{"n_head": 2, "d_mlp": 256, "activation": "swiglu", "norm": "rmsnorm", "norm_eps": 1e-05, "attn_scale": 0.125, "tie_embeddings": false, "init": "trunc", "init_std_up": 0.0462, "init_std_down": 0.0, "lr": 0.0061, "warmup_steps": 132, "schedule": "wsd", "batch_tokens": [16384, 32768, 49152], "train_tokens": 191200000}
Each number is 128 + 24 x the weight over its row's rms, rounded and kept within 0 to 255. Layers, rows and columns count from 0. The size above them is the row's rms in percent of the matrix's.

# layer 8 attention query, 128x128, rms 0.222, rows 0-17,64-81, columns 0-127
size [ 91  90  78  89  88  88  84  74  69  94  82 100  87  89  94  94  87  67  74  72  84  93  76  97  77  86  76 104  77  92  99  71  96 101  98  68]
[[144 135 139 142 184 121 140 156 134 123  90 117 105 133 115  89 137 122  98 128 154  75 114 121 122 115 123 154 152 143 152 163 119 125  92 139 156 166 127 103  93 154 154 138 167 143 139  95  84 143 135 130  98 127 138 132 127 133 138 131  76  77 103 124 168 135 159 192 122 113 121 139  91 120 118 130 128 144 103 146  94 105  89 147  90  95 148  83 112 112 145 119  96  80 144 116  81 132 112  94 137 106 108 117 139 129 115 151 103 156 134  83 117 109 131 132 120 123 135  79 101 127 145 139 156 154 125 121]
 [148 116 102 106 136 128  84  93 120  82 174 176 142 131 102 182 102 124 106 111 143 132 149 194 103 160 146  98 137 132 103 146 101 117 118 134 134  94 124 117 120 141 127 105 108 121 149 119 159 100 173 152 112 114 100 118 159 154 123 125 127  90 150 144  98 120 136 113  95  97 108 148  65 130 149 141 161 136 161 117  97 106 132 116  94  99 145  90 111 162 102 127 135 158 146 126 116 120 101  95 117 163 151 111 115 166 129 130 109 170 123 116 139 126 129 125 150 136  99 151 133  92 142 148  88 147 132  98]
 [103 119 100 152 162 128 162 175 130 149  98 115 111  87 169 109 111 154 134 103 140 147  77 127 102 129 110 147 138 147 101 119  98 175 134 118 110 162 131 137 118 150 118 165 161 142 139 120  87 114 125 139 126  97 180 117  88 163 150 131  92 163 138 140 158 148 139 138  99 102 121 134  95 112  79 111 147 113 106 182 124 146 109 157 102 100 153 105 148 120 172 116 142 133 153 123 132  95 140 149 100 137 105  95 139 124 138 147 100  97 167 107 135 114 133 167 146 152 131 120 119 155 161 148 106 133 154 152]
 [117 129 104 144  95 100 110 121 156 115 142  80  82 134 124 154 121 135 109 130  89 180 162 169  80 125 134 127 126 127 135 152 125 125 109 127 119 100 102 115 146 108  98 143 107 143 112 136 111  85 137 146 106 143 113 113 137 137 147 169 154 114 137 121  99 116 132 125 155 153 127 137 113  71 118 121 113 131 152 104 121 141 145 150  85 162 132  91 113 139 153 154 142 134 116 166 151 173 124 124  99 121 136  95 166  95 136 156 118 108 140  87 163 138 102 114 137 178 142 126 179 135 160 144 114 122  49 138]
 [ 83 131 132 124 125 137  89 139 151 113  87 103 137 131 168 142 193 127 115 151 104 100 140 108 143  52 150 143 135 157 158 122 158  94 145 125 150 130 145 127 134 148 156 128 132 118 109 147 121 126 103 117 144 113 137 141 174 134 127 125 129 133 113 138 196 132 132  95 156 139 135 116 133 156 120 164 160 156  94 106 135 136 105 124 132  77 131 113 120 148 128 138 139 107 140 128 106 147  98 229 134 143 153 148 146 117 114  82 135 131 123 138 129 124 151  85  99 151 106 100 140 154 115 149 134 127 125 152]
 [143  71 170 153 158 109 120 149 105 108 123 142 145 170  92  84 129 157 136 171 131 116 152  96  94 133 122 129 116 121 138 112  96 132 132 171 113 131 106 100 106 156 119 141 115 140 153 123 143 120 160 155  95 155 166 118 139  84 115 140 133 110 126 146 138 136 121 162 136 123 121 139 128 158 110 136 107 108 115 176 159 162 130 108 114 120 118 160 167 157 109  77 140 166  98 144 108 117 120  91  99 121 100 161 134 146 109 145 114 181 117 126 152 170 119 118 160 128  86 135 105 159 128 103 143 107 158  87]
 [128 108 164 119 105 120 133 102  97 112 126  95 148  79 151 137 123  90 137 132 139 116 128 131 139 157 120 111 139 129 150 140 135  79  84 139 116 137 118 103 158 160 154 116  79 104 124 131 157 174 126 148 109 132 137 189  92 103 138 104 121 112 141 175 130 133 134 137 171 119 106 122 124 156  73 139 128  97 111 112 124 112  94 167 120 104 133 167  93  89 159 150 128 163 117 177 154 107 130 130 149 113 142 140 157 159  92 123 122 129 117 125 107 123 119 102 129 108 114 129  61  86 114 164 155 117 136 119]
 [131 117 164 107 140 158 170 157  98 142 143 155 100 169 106 134 106 126 109  87 126 120 116 110 153 139 131 157 138 138 119 148 156 108 141 105 119 123 109 102 114 146  89 167 157 130 117 122 102 186 131 141 155 137 169 109 170 120 175 108 123 157 117 130 152 117 149 165 108 114 142 186 100 127 148 132 119 144 109 137 142 134 104  80 104 107  64 138 115 120 115 123 121 166 120 114 119 104 170 137 119 156  93 157 152 126 128 142 126 139 111 107 135 105 102 159  80 163 119  73 144 118 100 103 146 112 138 121]
 [126 108  99 135 145 132 151 172 151 167 120 108 115 136 124 101 166 159 127 111  80 143 133 123 150 104 115 112 119 124  87 122 122  85 187 145 126 119 131 132 154 155 129 163 149 149 126 166 104 105 152 167 135 121 132 155 157 144 143 124  91 177 160 143 141 112 111 112  94 152 153 132 148 141 118  89 197 139 112 165 109 141 120 111 115 130 149 130 103 132 113 137  79 126  87 173 110  77 108 107  94 131 141 142 104 135 126 105  93 146 155 122 159 113 141 119 140 123 107 112 124 154 166 163 119 112 108 100]
 [ 84  99  96 110 121 112  86 126  95 108 144 198 156 149 119 113 149 124 107 163  86 110 125 128 171  90  86 170 148 129 148 106 130 146 102 140 141 133 165 119 133 130 121 136 126 150 146 123  97 155 145 154 161 117 111 131 159 103 146  72 131 128 153 147 128 135 126 122 116  93  97 119 151 147 142 140 114 107 115 174 156 113 113 136 120 120 111 142 127 138 126 138 104 126 125 155  89 133 129 121 174 133 113 146 101 143 118  99 117 140 157 125 103 132 126 113 122 131 161  76 104  95  82 134 114 160 204 112]
 [100 156 160 156 130 133 102 132 132 144 117 129 132 131 118  98  74 101  98 117 161 138 155 125 136 111 145 163 156 167 128 132 103 151 136 136 124 127 114 145 120 133 168 117  97 135 144 114 175 139 148  97 106  86 137 159 123 132 116 126 138 151  86 154 132 157 123 151 168  83 123 124 111 128 141 165 139 117 122  83 157 117 112 132 143  67 120 147  78 161 126 113 138 140 121 133 157 171 141 183 115 123 149 107 109 128 127 114 118 150 124 160 140 168 178 159  74 116 125  90 118 148 134  99 168 135  98 140]
 [105 122  94 113 122  92  86 127 153 110 158 165 131 147 151 106 143 139  64 118 179 125 102 107 136  95 141 116 115 141 148  98 151 100 129 149 148 150 149 150 168 124  90 137 101 134 128 166 102 122 123 167 105 144 163 138 138  75 128  63 134 125 135 128 128 154  94 107 128 126 129 103 104  80 129 163 137  99 115 114 167 146 154 142 113 109 128 112 147 162 116 141 161 172 102 131 133 124 142 155 107  87 134 148 134 128 140  89 121 118 122 127 144 132  89 113 177  87 112 134 125  85 105 149 121 115 137 117]
 [ 71 142 139 129 146 114 138 124 122 135  93 162 130 129 146 157 163 126 142 120 156 151  66 109 133  98 165 109 125 159  92 140 146  91 157 136 109 118 153 120 116 111 159 117 131 110 174 147 152 118 138 104 111 154 160 118 129 125 127 123 168  89 133 124 182 149 124 118 136 117 143 142 125 132  93 110 143 137 177 119 145 120 130  96 145 139  96 108 155  80 143  86  82 181 114 143 142 159 135 103 119  98 153 155  91 114 145 140 110 113  82 104 126 131 154 145 125 157 144 144 123  86 125  91 140 113  85 123]
 [129  89 155 147 117 116 162 113 122 121 115  93 129  90 111 143 178 122 149  89 200 127  96 148 132  99 154 140 148 127 114 182 105  90 110 117 143 157 103 107 117 130 186 134 141 119 145 105 167 101 107  78 133 122 128 135 152 131 120 161 150 184 144 145 107 129 159 126 102 135 140 126 151 115 100 133 149 165 103 114 110 128 170 135 165 142 104 132 109 119 121 143 153  93 180 132 149 117 126 125 158 110 129  95 129 138 135 118  78 177 140 116 129 120 142 132 122 125 137 142 137 139 116 111 179 103 100 126]
 [120 130 162 132 114 151 134 113 103  95  81 162 137  92 127 182 149 112 150 111 175  88 133 110 129 111 115 110 105  95 149 124 137  95 154 136 155 102  98 121 155 128  88 141 119 104 121 118 135  98  86 112 151 109 103 148 160 122 144 101 160 122  85 151 144 126  96 145 125 164 172 140 129 129 158 122 128 124  99 113 125 121 109 154 126 143 147 153 149 149  85 135 143 172 129 182 142 121  90 119 121 170 165 102 150  91 146 112 123 121 130 109 115 153 174 116 166 137 121 117 157 158 116 142 131 175 100 146]
 [185  97 135  94 148 165 124 142 140 155 114 126 127 176 127 109 134 127 131 148 134 100 137 157 124 132 162 116 155 127 123 119 128 169 164 111 159 124 135 106 150 140 128 169 130  85 107 137 113 105  88 152 101 110 150 110  84 106  96 136 110 104 124 142 111 172  99 150 138 136 168 124  99 108 135 105 123 133 123 130 134 101 117 144 138 102 126 121 146  80 100 141 125  89 104 122 114 137 122 139 152 104 186  82  92 179  69 123 132 172 142 115  99 106 117 154 148  95 147 112 128 120  94 124 142 170 132 121]
 [144 140 131 110 131 104 146 121 118 127 117 110 127 120 138  88  81 118 155 133 144 134 120 119 154 132 140 129 145 118  97 141 148 146 157 110  63 150 162 129 115  90 125 136 157 131 135 142 105 138 147 155 111 139 121 126 130 111 156 117 119 145 147 127 135 131  65 110 108 135 109  77 130 146 111 134 121  94 129 115 166 143 167 136 132 119 103 129 102 113 199 141 119  73 155 131 130 113 119 136 137 136  73 112 128 120 138 162  93 105 110 163 153 139 120 138  74  84 112 134 122 120 162 102 105 131  86 210]
 [ 89 102 148 105 116 110 139 124 110  99 154 114 112 148 103 138 128 180  99 150  99  96  82 185 153 116 115 157 107 168  96 126  74 143 111 115 161 115 123 132 145 142 155 128 114 115  94 150 104 174 145 128 112 154 145 134 122 135 125 116 105 147 109 101 112 119 125 112 144 138  96 133 150 121 133 110 111 152 114 157 194 131 135  90 117 119  68 133 132 139 121 141 102 127 157 155 141  97 113 114 158 133 110 119 123 118 114 137 153 170  86 133 177 107 140 128 151  64 136 157  89 121 126 156 122 148 126 136]
 [129 146 144 110 107 165 139 106 139 130 100 156 112 141 127 116  86 104 142 132 102 124 125 116 134 131 124 150 100 109 146 122 177 155 162 154 131 116 126 141 113  95 142 128 129 134 135 124 113  78 105 166 117 165 179 107 142  89  88 136 108 153 134 115 112 152 149  88 137 129 100 169 110 106 123 174 147  87 126 104 123 113 130 136 126 141  77 125 132 116 121 133 120 142 123 133 123 169 150 163 166 153 128 123 131 124 104 105 149 188  43 104 131 107 146 136  95 166 162 114  96  98 134 127 147 140  86 135]
 [134 112  87 123 127 154 117 107  81 144 118 173 130 131 171 108 153 122 204 119 109 110  96 116 123 144  91 124 122 117 132 111 148 134 154 114 122 108 119 139 140 148 141 128 156 100 157 127 164 124 136 162 143 141 102 123 112 140 192 155 112 144 138 136 118 109 137 117 123 129 148 114 140 142 159 169 144 147  85  98  96 123 161 103 138 109 142 113 102 134 130 137 140 183 102 119  72 161 134 152 110 145 118 147 127  88 133 106 122 148 189 158 133 154  79 110 105 161 109  95 142 124 156 109 108 137 159 134]
 [ 79 144 155 100 108 152 119  94 110 169 118 110 137 127 132  60 161 111 155  98 144  86 111 106 165 128 124 134 131 113 138 109 162 119  83 136 142  98  92 126 173 130 124 120 159 106 140 149  84 190 169 116 131 152 136 125 100  68 130 150 117 174 123 129 126 131 137  73 132 176 129 146 148 106 131 133 137 111 132 124 139 136 114 103 147 142 100 128 166 170 122 170 152 144 120 103 142 120 141 116 130  95 139 131 151 132 114 103 150 117 135 144  91 167 119 124 108 154 138 106 138 114 134 165 143 119 117 134]
 [149 162 142 106 121 143 120 124 110 150 109 147 142 123 113 149 159 114 135  86 164 162 152 112 132 150  97  89 139 128  78 163 173  94 109 113 154 128 109 146  99 134 151 144 163 130 103 130 109 118 163 140 164 117  99 125 121 143 130 149 137 135 130 129 114 111 118 116 125 135 116  73 166 147 132 140 177 108 139 104 129 128 156 101 131 145 148 151 153 143 164 156 123 127  71 102 113 131 176  98 107 103 123 112 169  60 155  96 115  97 164 141 130 120 112  98 139 143 117 122 170 166 117 153 135  89 143 144]
 [128 146 127 115 144 144 121 151 174 103 116 117 143 166  89  98 144 119 111 159 114  64 133 116 168  85 178 126  96 137 172 122 140 130  94 125 172 153 115 127 139  99 163 107  98 107 150 145 175 125 120 135  89  98 145 124 134 108 127 127 142  71 122 136 129 142 158 158 133  87 128 137  86 116 127 153 123 131 136 127 141  99  96 146 160 132  76 104 121 133 117 145 139 130 131 127 137  80 121 153 117 116 114 140 146 148 113  82  84 142 117  97 124 112 135 143 102 161 122 124  80 103 150 130 151 152 124  87]
 [154 143 107 110 105 139 121 108 127 149 157 108 110 114 107 124 176 110 143 100 129  91  86 121 133 189 113 163 173 131 147 161 162  98  79  68 145 144 118 145 111 134 136  99 157 123 141 104  92 144 144 143 105  96  98  88 115 162 126 106 156 125 141 129 157 138 129 104 147 145 130 121 143 115 113 163  86  98 154  55 123 120 173  82 145 127 142 129 160 123 133 125 104 122 140 122 156 125 146 112 101 147 147 115 143 115 119  99 122 118 108 123 140 126 110 126  80 162 109 102 127 119 124 103 139 142 175 128]
 [102 102 144 116 118 131 124 144 129 139  98  55 180 125 129 171 162 145 100 118 103 184 141 102 148 119 130 129 132 148 104 147 128 144 122 124 131 116 128 143 109 156 129  96 133 114 112 170 121 163 115 151 115 149 172 158 101  95  90 100 154 174 131 171  87 165 102 102 175 131 102 102 142 109 129 145 110 155 122 117  92 113 122 164 126 163 128 156 132 117 107 152 111  92 124 148 140 156 145 116 145 118 155 129  85 138 132 144 169 124  74 137 134 164 137 118 137 118 152  90 114 112 144 135 130  98 127 127]
 [ 84 133 156 160 110  93 101 137 119 112 165 122 125 164 102 125 125 142 128 144 123 167 124 143  88 168 146 177 126 110 133  75 131 196 112  80  84 141 116 126 123 170 130 136 133 161 127 133 105 130  98 152 134 125 139 153 130 170 146 114 124 163 130 150 157 115 127 128 160 146 171 151 138 116 151 134 130 123 131 160 117 136 125 129  96 147 154 140 120 143 183  94 130 181  84 185 119 144 135 135 140 113 110 121  97 143 116 107 115  98 123 146 115 163 118 136 115 125 143 154 114 127 127 110 124 149  67 134]
 [157  81 115 129 153 140 131 115 128 133 182 100 128 122 142 111  99 115 147 137 149 118 134 194 114 125 118 117 106 135 129  99 186 131 168 135 144 125 142 108 121 179 127 148  87 161  78 121 111 153 150 123 124  90 122 127 155 144 147 127 119  81 140  68 136 123 130 112  96  93 138 124 103 174 133 109 149 139 123 137 136  71 132 152 139 114 134 102 138 141 114 143 122 116 134 165 135  82  84 114 166 126 113 131 130 127 103 175 122 147 120  89 137 104 121 107 166 107 119 172 119 144 170 133 132 105 147 119]
 [138  98 100 121 151 145 122  88 166 132 176 163 124 160 115 115 146 155 105 133 111 142 125 108 134 131 117 138 129 109 114 129 106 148 109 130  94 105 125 150 135  92 121 123 160 115 170  99  98  97  26 164 167 118 140 115 124 121 118 118 107 113 118 148 147  87 104 100  97 143 155 128 120 104 128 100 127 128 120 130 142 145 153 137 132 134 116 149  76 174 129 127 131  95 125 145  83 148 160 120 123  97 110 137  94 120 159 109 133 159 162 171 122  90 108 163 117 114 134 132 109 149 103 162 110 122 154 103]
 [125 129 159 166 137 140 135 138 117 115  68 132 141 110 136 112 170 123 149 158 154  96 112  96 100  91 123 129 141 134 157 163 121 111  97 111 137 111 100 108 102 116 166 122  99 126 184 107 161 149 168  91 110 141 102 163 108  79 109 141 139 114 132 107 135 128 109 134 116 106 104 120 122 142 106 141  92 141 160 115 169  82 158 165 150  80  95 131 124 134 125 107 104  92 150 121 159 142 145 160 125 135 143 127 106 162 113 119 140 111  80  96 102 132 159 128 101 158 108 146  95  87 126 157 122 122 145 111]
 [115 126 135 137 150 149 140  89 134 157 116 124 139 129  81 131 142 148 174 180 119  87 135 150 166 116 105  84 142  88  95 134 157 154 112 135 141 165 128 160 131 145 146 175  98  98 125 117 138 148 118 157 128 153 124  73 109 179 112 119  95 146 124 149 104 108 118 111 133 118 119 140 136 109 102 103 116 101 110 171 131  90 103 109 127 147 135  98 124 132 123 149 104 112 118  85  84 101 120 123 129 135  87  85  89 103 127  78 151 122 106 149 156 107 121 123 111 144 132 127 107 106 115 168 117 101  95 158]
 [134 139 151 118 129 149 115 130 187 118  88 102 135 128 167 106 106 117 113 157 150 137 125 133  99 130 134 123 122 148  95 122 121 132 112 125 130 161 117 168 138 188 133 116 156 137 123 167 124 145 174 127 104 107 149 143 142 126 140 115 121 177 122  82 113 146 114 143 162 145 151  64 114 132 113 178 122 131 129  81 136 145 126 113 154 140 159 102  87 160 135  92 122 125 115 174 125 119 118 101  78 146 178 114 163 166 142 128 119 141 168 164 119 142 167 141 142 117 127 123 151  95 113 109 160 152  95 130]
 [ 82  81 155 147 119 146 101 128 113 147 140 121 155 177 115 156 133  93 149 109 171 104 162 133  95 106 161 112 144 113 145 132 120 130 175 133 158 124 105 143 144  99 127 128 131 111 165 123 126 152 129 151 130 152 105 119  88 122 152 135 118 100 134 122  71 155 117 114 109  95 138 110 115 118 132 149 151 143 121 129 149 146 142 104 103 101 164 136  97 171 109 178 145 113  99  71 108  96 168  93 153 132 111 100 126 111  95 138 169 157 125 104 141 136 149 168  96 105 136 141 140 150  97 133 147 166 149 136]
 [154 109 137 126 139 133 154 148 122 133  96 194 116 131 124 126 138 131  78  94 124 110 139 110 141 143 123 120 117 157 208 100  93 137 129 109 115 109 132 117 105 106 114 137 129 163 152 115 150 138 137 106 115 123  86 107 165 108 142 141 125 153 168  94 137  79 133 163  90 111 138 149 137 139 129  99 150  91 140 132 131 155 118 142 122 111 136 136 127 118 105  98 136 124 146 134 104 131 143 132 129 119 142 156 162 158 169  81 140 110 103 122  93 107 122 122 151 119 126  70 125 139  94  86 168 149 181 184]
 [121 101 143 134 142 109 143 139 134 147 115 133 131 127 114 110 128 109 127  96  98 145 118 142  87 155 111 105 169  97 133 131 120  60 143 127 142 128 138 139 105  97 123 137 155  84  94 107  93  72 143  99 138 111 100  98 132 133  78 111 131 152 129 156  96 137 132 120 100 111 107 145 127 162 134 112 137 126 135 179  83 107 121 129 137 120 141 128 141 157  77  81 117 146  70 114  97  89 148  93 163 113 103  97 127 125 155 138 151 124 164  87  98 141  81 132 149 137  99 119 131 169 147 125 139 143 140 106]
 [176 132 145 141 141  84 144 116 139 119 161 124 143 147 132 167 136 130 113 134 185 122 137 101  99 124 144  68 135 145 126 126 131 142 159 114 136 152 127 138 164 159 102 116 105 132 151 116 130 148 124 155 119 129 128 102  90 185 148 110 116 126 103 152 128 160 107  88  94 168 138 115 122 113 155 119 139  78 121 140  98 166 170 107 171 135 158  79 110 114 171 151 151 104 121 112 102 123 111 102 142 150 119 140 131 139 137 111 114 125 132 153 174 144 136 113 108 188 154 123  99 130 181 111 117 115 116 154]
 [103 142 146 114 158 148 124 146 143 104 133 109 115 126 126 172 156 179 142 138 119 136  79 192 149 133  97 115 125 129  99 109 117 116  98 136 132 115 132 132 167 123 132 126 112  80  81 113 123 160 163 136 122 120 120 128 134 150  89 105 156 147 120 129 126  99 198  95 135 149 125 128 159 113 134 140 111 166 105 131 119 114 128 136 136 146 100 189 156 168 127 100  86  84 179  93 165 124  92 121 149 137 127 122 118 115 113  86 126 134  94 130 123 112 112 118 132 110 107 160  94 106 114 151 123  98 126  96]]
# layer 8 attention key, 64x128, rms 0.208, rows 0-17, columns 0-127
size [ 94  90  92  84  87  91  86 103  92  96  86  97  99 106  97  92 102 104]
[[135 138 126 127 122 115 160 126 154 143 127 152  85 135 116 123 161 107 146 139 142 148 146  85 123 143 127  99 120  99 102 132 115 163 179 172  97 109 150 109 183 109  86 161  91 121 157 152 128 158 105  94 108 119 128 170 148 156 160 175 118 175 135 113 118 102 145 115 128 154 120 110 141 131 159 152 129 119 119 118 157 196 141 150 135 166 118 100 111 146  95  98 161 112 120 136 133  88 113 124 139  78 154 112 122 106 144 118 160  89 149 155 132 113  95 121 115 116 108 155 114 147 143 149 140 104 102 120]
 [156 121 150 107 109  94  87 145 160 133 114 107  75 110 127 126 109 121  78 135 138 126 114 143 105  84 115 126 155 154 106 131 102 132 153 126 138 156 121 127  70 111 112 125 136 133 101 161 114 121 136 145 147  89 127 136 127 135 104 124 169 140  95 109 156 107 124 127 108 100 150 107 125  82 110  98 127 139 107 120 175 138 137 151 128 143 114 146 146 112 118 134 116  76 140 179 195  91 150 104 163 144 140 113 165 100 150 102 110 130 121 137 133 134 131 176 169  87 141 141 135 131 166 102  88 141  95 142]
 [169 123 103 142 145 110 128 117 141 117 184 162  91 137 126 157 118 138 127 152 145 125 109 144 125 118 192 139  87 126  83 115 106 113 176 153  91 123 126 137 103  96  78 153 149 129 137 120 168 105 148  73  85 111 135 127 144 134 131  98 129 117 160 122 132 100 159 108 151 124 108 107 111 161 152 142 123 112 135 131 124 114 139 113 102 158  94 186 118 122 106  99 102  95 150 114 108 134  92 116 126 121 138 136 133 122 146 164 138 144 101 151 122  97 154 144 162 120  88 137 140 119 125  89 161 103 177 114]
 [104  98 130 132  91 131 118 108 132  70 131 115 139 181 128  48  84 110 105 125 154 114 201 140 113 122 128 145 104 124  82 110 111 140 146 165 139 128  91 135 126 136 137 150  78 128 129 129 137 141 134 127 135 110 124 136  93 112 103 106 120 146 133 137 154 143 128 153 131 119 115 142 130 109 133 131 177 127 113 176 134 146 122 135 114 104 129 153 166 102 153 100 133  98 112 120 174 114 140 145 128 148 134 116  82 146 127 119 128 132  95 124 132 153 111  77 126  99 122 102 110 173  98 121 119 196 137 127]
 [131 171 151 126 143 161 137 117 106 144 105 121 126 100  95 187 103 141 126  80 105  97 141 117 109 131 133 148 143 122 125 207 146 143 133  91 142 144  87 123 113 110 180 106 130 132 169 115 105 162 128 169 134 114 110 119 113 174 135 119 150 136 145 138 125 143 124 105 166 102 126 109 158 160  99 116 125 145 136 124 130 146 131 100 131 143 126  99  94 111 138 147  84 174 172 180 115 134 136 122 131 113  92 117 117 130 139 150 153 121 129 130 163 140 111 110 100 153 157 156 146  83 131 121 175 117 137  93]
 [106  85 134 146 110 108 119 131 146 112 120  74 119 131  95 139 148 113 126 114 140 120 118  89 140 164 135 134 133 148 119 113 112 125 113 125 140 155 121  57  95 118 180 106  95 124 153 162 115 136 101 119 129 139 157 142  82 129  99 101 121 168 128 103 111 134 137 130 131 169  58  87 146  89 131 132 100 137 151 167 127 122 125 152 152 121 135  87  97 173 131 148 156 143 115 166  96 127 107 143 129 101 105 147 117 115 118 125 131 101 173 151 122 162 143 142 108  91 136  94 117  99 154 122 128 102 107  88]
 [118 136 139 124 149 134  85 101 150  92 138 128 159 115 138  93 145 151 115 118 164 122 136 117 141 113 143 142 143 161 180 108 144 130 150 114 155 134 111 121 148  89 104 112 117 112 138 158 108  94 144 147 195 168  88 178 146 115 118  94 113 127 132 164 123 114 170 118  94 113 160 129 135 120  95 129 113 103 133 128 148 149 109 126 100 140 141 165 150  93 142 152 126 129 107 121 169 114 129 141  74 123 161  89 159 137 106 109 138 164 128 121 146 109 139 153 155 172 149 122 122 148  93 153  93 123 112  63]
 [155 122  96 167 121 108 139 134 134 148 136 183  97  99 146 102 154 147 134 139 131 145 126 118 105 169 147 120  85 119 159 137 166 105 128 114  91 117 121 108 168  82 115 149  97 123  97 164 136 140 140 118 119 131 126 131 145 134 164 168 130 159 110  88 137  74 110  95 109 177 121 119 139 149 141 116 137 147 164 126  81 152 125 135 108  71 102 137 123 103 157 129  99 104 168 132 137 145 159 148  75 140 133  99 154 105 150 123 104 155 132 160  99 123 123 148 121 100 117 144 113 125 133 163 114 158 125 170]
 [163 124 126 155 139 107 181 120 102 118 140 153  88 144 134 132 114 134 157 135 164 111 128 149 127 183 122 168 132 172 143  77 120 145 113 126 146 129 150  99 156 136 109 192  79 115 145 132 141 126 105  90 134 103  95 104 124 141 144 127 132  81 134 165 136  71 131  82 148 142 121 120 128 138 158 157 106 133 131 160 136 146 112 198 140 114 110 119 142 116 122 118 138 131 106 132  97 149  99 124 130  68 130 163 129 136 175 144 156 117 136 118 116 117 123 115 171 136 118 136 104 112 126 156 131 119 152 157]
 [111 127 169 168  92 153 142 113 117 121 135 137 108 134 110 125 128 125 145  78  86 193 137 156  91  97 113  88 134 108  98 124 124 128 146 145 153 117 133  77 148 154 140 110 119 129 137 148 119 144 160 139 139 148 108 142  87 110  96 132 142 120 109 129 131 168 141 146  94 133 117  98 117 137 100 154 142 114 124 178 134  73 110 142 119 118 119 100 129 120 146 111 114 112 155 118 165 147 171 131 154 159 129 152  80 160 153 183 135 124 101  93 131 148 138 160 159 148 145 172 128 151  91 143  87 116 128 120]
 [164 120 120 129 121 128 114 133 114  77 105 117 109 108 138 133 162 148 134 139  97 153 148 125  92 174 112 130 122 122 160 165 162  93 131  74 123 167 103 138 116 119 162 116 107 155 115 111 152 134 115 103 136 116  90 162  92  92 105 101 129 172 137 127 122 102 158 119 108 112 119 174 145 126 129 106 128 141 146 164 134 113  77  91 131 123 143 110 135 106 119 124 107 147 110 101 133 140 123 168 132 147 114  95 162 164 168 116 119 158  73 107 151 173 169 128  98 118 126  95 105  99 106  86 127 104 127 122]
 [160 113 127  85  95 144 136 141 117 122 106 144 149 110 125 126 129 118 142 144 131 107 149  86 133 111 157 134 162 168 114 145 157 179 182 128 118 161 138 102  92 115 125 136 167 144 123 169 115 108 173 103 168  97 161 121  93 137 145 120 150 192 121 145 149 172 118 107 113 117 148  83 153 173  92 134 126 145 133 146 121 140 119 110 193 139 145 112 127 111 114 139 108 122 177 120  97 117 115 141 166 123 132 121 147 135 122 123 155 143 121 113 175  96 121 153 124 150 167 150 113 103 147 115 104 136 130 116]
 [105 161 138 132  89 182 124  95 161  89 169 119 148 152 136 110 103 147 110  87 111 117 115  92 114 182 121 122  93 113 113 117 110 102 167 125 121 141  91 141  85 115 150 104 133 149 131 106 119 120  86 144 162 130 151  97 120 145 148 128 124 166 122 132 180 135 138 134 121 162 132 145 158 116 153  88 163 143 165 111  89 143 153 127 156 126  72 128 131 109 150 121  86  99 156 153  99 140 138 144 176 109 133 152 109 147 137 109 160 127 112 134 138  92 131 123 116 119 157 139 151 123  88 116 104 108 107 133]
 [142 137 126 117 163 125 128 147 115 140 139 105 152 183 113 145 122 107 148 145 169 120 196 162 118 122 138 110 165 152 137 134 136 105 111 141 111 132 146  62 141 138 143 124 124 108 153 145 143 136 150 135 120 140  82  78  92 116 121 129 120  93 108 130 122 100 149 103  97 102 132 107  96 102 144 125 106 120 127 140 113 111  62 123 149 110 170 160 142 120 101 122 150 126 134  98 107 103 139 111 113 121  91 129  75  82 169 147 171  80 142  94 134 139 142 109 140 150 116 114 108 137 115  75 144 124 121 143]
 [104 133 126 157 121 113 111 116 162 147  69 122 158 108 106 118 112 134 100 123 147 121 142 139  82 140 163 175 108 135  90 108 141 129 153 143  91 148 136 140 109 129 113 148 124 158 132 130 137 125 165 113 106 153 125 158 124 174 125 163  90 181 129 121 110  87 150 139 104 118  99  89 128 135 117 119 127 162 108 158 140 150 120 110  99 151 120 119 112 103 146 141 104 115 139 162  97 127 178 110 129 178 168 155  84 104 103 122 105 136 143 146 105 115 189 148 162 104 164 152 160 140 102 123 136 134 129 102]
 [135 127 130 143 116  99  97 136 137 135 130 145 134  86 131 120  87 156 125  82 176 110  72  98 140 146  79 141 142 100 151 108 112 156  92 114 106 121 117 119 151  89 192  76 127 110 127 168 118 120 139 130  76 165 144 149 109 148 128 146  98 112 123 134 146 105 129 142 182 162 119 112 136 169 110 123 142 159  90 147 169 106 113 129 139 131 135 127 139 120 138 105 120 148 120 143 112 164 133 115 146 143  98 129 139 119 150 107 122 103 149 120  63 131 140 128 120  76 135 115 123 170 101 105 112  95 129 131]
 [154 140 139 148 127 129 131 141 168 141 137 122 117 103 128 141 146 115 156 150 119  68 156  95 144 161 154 131  84 105  77 166 117 128 106 156 119 132 108 142 146 152  94 144 111 100 139 152 177 155 139 139 105 107 117 101 120 102 143 104  99 166 116 137 120 121 159 155 139 139 120 155 153 124 144 131 114 165 149 117 112 151 121 141 116 143 134 135 150 126 151 137 135  97 181 111 133 135 130 154  99 146 117 157 137  88 165 124 109 103 146 135 152 103 191 135 151 140 123 123  94  69 132 180 148  88 103  81]
 [ 97 117 104 117 141 144 134 104 174 116 126 118 115 152 100 175 148 117 124 138 118 130 179 102 118 142 102 165 133 143 114  91  88 156 154 157 113 108 177 135 153 159  86 133 141 156 127  91 135 139 154 142 118 124 143  88 158 142 116  98 132 146 153 115 161 127 138 120 122 101 103 114 133  97 131 124 160 141 159 186  99 134 162 101 175 153 125 176 134 106 175 144 128 133 108 114 117 128 175 159 117 140 127 146  94  96 139 111 148 146 129 130 175 147 175 109 143 107 115 151  99 157 135 132 100 135 124 106]]